From a checkpoint of a small transformer trained on Wikipedia.
Size: 11 layers, 10 heads of 32, vocabulary 2048, 14M parameters.
Training: a variant of Muon for these matrices, 801M tokens, 5655 steps.
Each number is 50 + 12 x the weight over the matrix's rms, rounded and kept within 0 to 99. Layers, rows and columns count from 0.

# k: layer 7 attention key, 320x320, rms 0.0748, rows 54-62, columns 160-239
# q: layer 7 attention query, 320x320, rms 0.0831, rows 55-62, columns 160-239
k54:45 65 51 44 30 41 50 68 54 47 55 33 34 39 42 41 51 54 42 71 43 40 48 59 48 45 62 49 54 43 56 51 20 58 56 41 57 52 44 46 51 64 41 49 47 33 41 45 59 35 60 60 70 51 57 43 48 60 39 52 54 42 44 45 41 45 41 55 52 55 46 26 39 41 47 45 51 68 60 40
q55:42 67 49 46 30 60 52 57 49 47 58 75 50 48 39 55 49 50 63 45 42 31 48 50 48 61 54 47 54 60 36 51 53 41 49 46 61 44 43 69 46 64 62 53 52 53 46 39 59 56 34 58 41 36 51 50 48 27 59 37 49 52 43 20 63 47 42 47 41 69 61 77 36 39 50 52 66 41 57 47
k55:50 49 52 57 48 53 56 44 54 43 57 52 59 48 39 61 43 49 61 42 55 47 66 56 33 56 58 72 53 49 31 55 69 41 50 55 42 61 52 68 56 52 60 55 56 69 48 31 49 47 32 51 45 49 45 58 53 47 45 48 51 49 63 48 46 42 40 64 43 52 54 56 43 41 40 63 48 43 48 49
q56:35 34 52 25 61 52 54 48 56 45 46 50 60 49 57 46 31 49 52 35 48 64 66 35 56 61 42 37 60 55 56 39 69 46 41 59 54 64 50 45 45 44 31 35 48 62 41 59 53 77 49 45 60 47 38 47 46 65 56 39 66 57 62 55 51 52 45 41 55 49 21 51 55 54 59 40 48 55 53 56
k56:52 40 50 35 40 38 55 41 61 46 63 57 53 42 57 43 44 57 44 40 44 50 52 42 36 65 48 58 47 54 62 58 31 42 52 66 51 52 37 49 36 54 43 48 63 57 62 50 51 59 49 41 54 60 31 71 51 57 56 44 68 46 66 58 60 49 34 56 52 57 44 56 60 39 67 38 45 45 40 62
q57:36 63 38 50 38 39 72 54 60 45 40 52 69 63 52 69 59 44 68 55 45 49 39 38 43 61 49 42 45 22 67 46 35 35 56 39 53 48 57 41 46 49 49 42 51 37 39 44 44 76 57 61 31 53 65 30 46 42 53 45 51 57 50 41 80 38 44 47 48 40 44 59 50 36 76 52 51 52 78 61
k57:54 57 53 46 45 39 44 60 49 57 48 47 43 63 45 56 51 39 53 57 48 63 40 38 47 46 49 49 29 41 54 34 60 34 39 47 44 47 44 31 46 59 39 36 37 50 46 46 53 61 72 55 44 46 52 57 42 40 66 35 48 51 37 39 48 57 68 44 65 48 37 70 36 35 54 41 52 61 42 47
q58:51 53 62 54 54 40 66 36 39 67 81 41 63 48 30 32 54 49 32 42 63 50 41 37 55 55 53 48 57 51 38 44 55 79 32 42 63 69 41 46 47 41 48 22 59 62 55 43 64 42 52 38 56 52 72 30 42 79 56 57 44 46 54 68 46 60 49 54 76 42 49 56 37 49 39 37 56 50 57 35
k58:62 47 33 55 62 45 70 53 40 68 61 31 60 48 43 62 62 57 52 51 34 42 48 62 25 56 46 59 38 42 51 41 59 33 37 35 40 64 35 47 48 48 58 38 66 66 39 59 55 37 45 28 43 60 48 50 55 78 40 47 60 56 54 41 59 47 44 41 56 54 55 45 49 65 50 66 39 57 61 39
q59:48 62 70 65 70 54 47 47 46 46 50 68 38 40 63 45 59 58 37 57 56 84 35 66 53 53 44 59 53 67 56 47 48 48 55 32 57 50 46 37 58 52 60 60 57 54 51 36 60 43 58 48 71 48 44 39 54 49 44 54 36 38 39 46 53 48 55 61 67 63 37 56 59 69 54 51 45 50 50 52
k59:58 42 51 41 60 46 48 49 65 56 53 56 41 39 56 39 37 44 35 48 56 61 38 59 50 56 41 51 71 68 49 50 44 29 64 54 55 47 54 48 49 63 57 40 45 52 48 51 47 50 61 40 37 40 33 47 59 37 54 43 44 50 42 29 28 43 41 58 47 43 49 66 46 44 47 58 39 65 49 54
q60:53 62 61 46 68 29 49 68 39 53 35 51 45 62 43 47 39 37 64 61 39 59 64 48 48 47 50 39 55 50 61 45 56 54 56 47 35 53 59 43 45 59 59 58 49 51 54 42 60 43 40 62 53 56 33 56 58 38 43 57 34 58 60 69 43 46 68 62 71 35 58 45 48 48 66 63 59 53 58 49
k60:33 51 68 52 35 49 52 60 51 45 56 46 50 48 54 55 42 58 57 61 40 51 58 60 36 43 63 51 43 64 40 56 49 31 64 51 43 71 41 55 55 46 73 31 68 62 61 37 72 30 47 49 55 60 45 47 52 54 57 47 60 51 37 50 28 51 50 43 56 41 48 61 44 44 48 41 48 56 57 53
q61:39 33 60 44 33 64 50 77 29 51 46 49 50 57 41 55 40 40 29 30 44 55 56 73 50 48 43 33 64 46 30 42 59 43 52 62 53 35 34 72 57 26 58 47 62 71 32 50 30 33 39 41 60 43 31 58 52 55 55 52 10 36 54 49 53 40 55 53 62 46 40 48 48 62 48 33 44 41 49 32
k61:45 57 69 47 55 48 48 49 61 38 69 47 50 59 48 53 34 61 39 57 57 50 53 54 40 39 44 44 47 46 48 49 47 43 63 61 46 49 34 68 54 62 48 48 53 67 48 42 44 54 53 51 46 55 20 48 32 51 58 53 49 44 53 35 58 51 50 58 49 65 48 66 53 35 47 59 39 73 71 59
q62:43 51 48 60 60 63 57 30 48 33 57 58 58 44 46 42 44 60 68 41 26 70 47 40 51 35 53 53 44 47 52 43 54 46 43 51 72 42 66 61 58 60 44 33 52 56 61 64 50 51 38 51 73 25 30 47 43 36 73 46 56 32 50 49 42 73 62 65 42 54 44 49 50 68 75 22 68 56 55 45
k62:54 60 46 52 33 50 40 59 51 43 50 72 42 54 59 33 51 53 66 51 38 44 40 48 73 56 52 60 64 57 49 67 41 78 52 50 62 55 78 50 65 65 52 44 51 57 48 46 56 54 37 59 65 35 42 55 53 34 44 60 53 44 59 61 43 68 32 75 41 47 44 29 35 43 41 28 72 44 41 59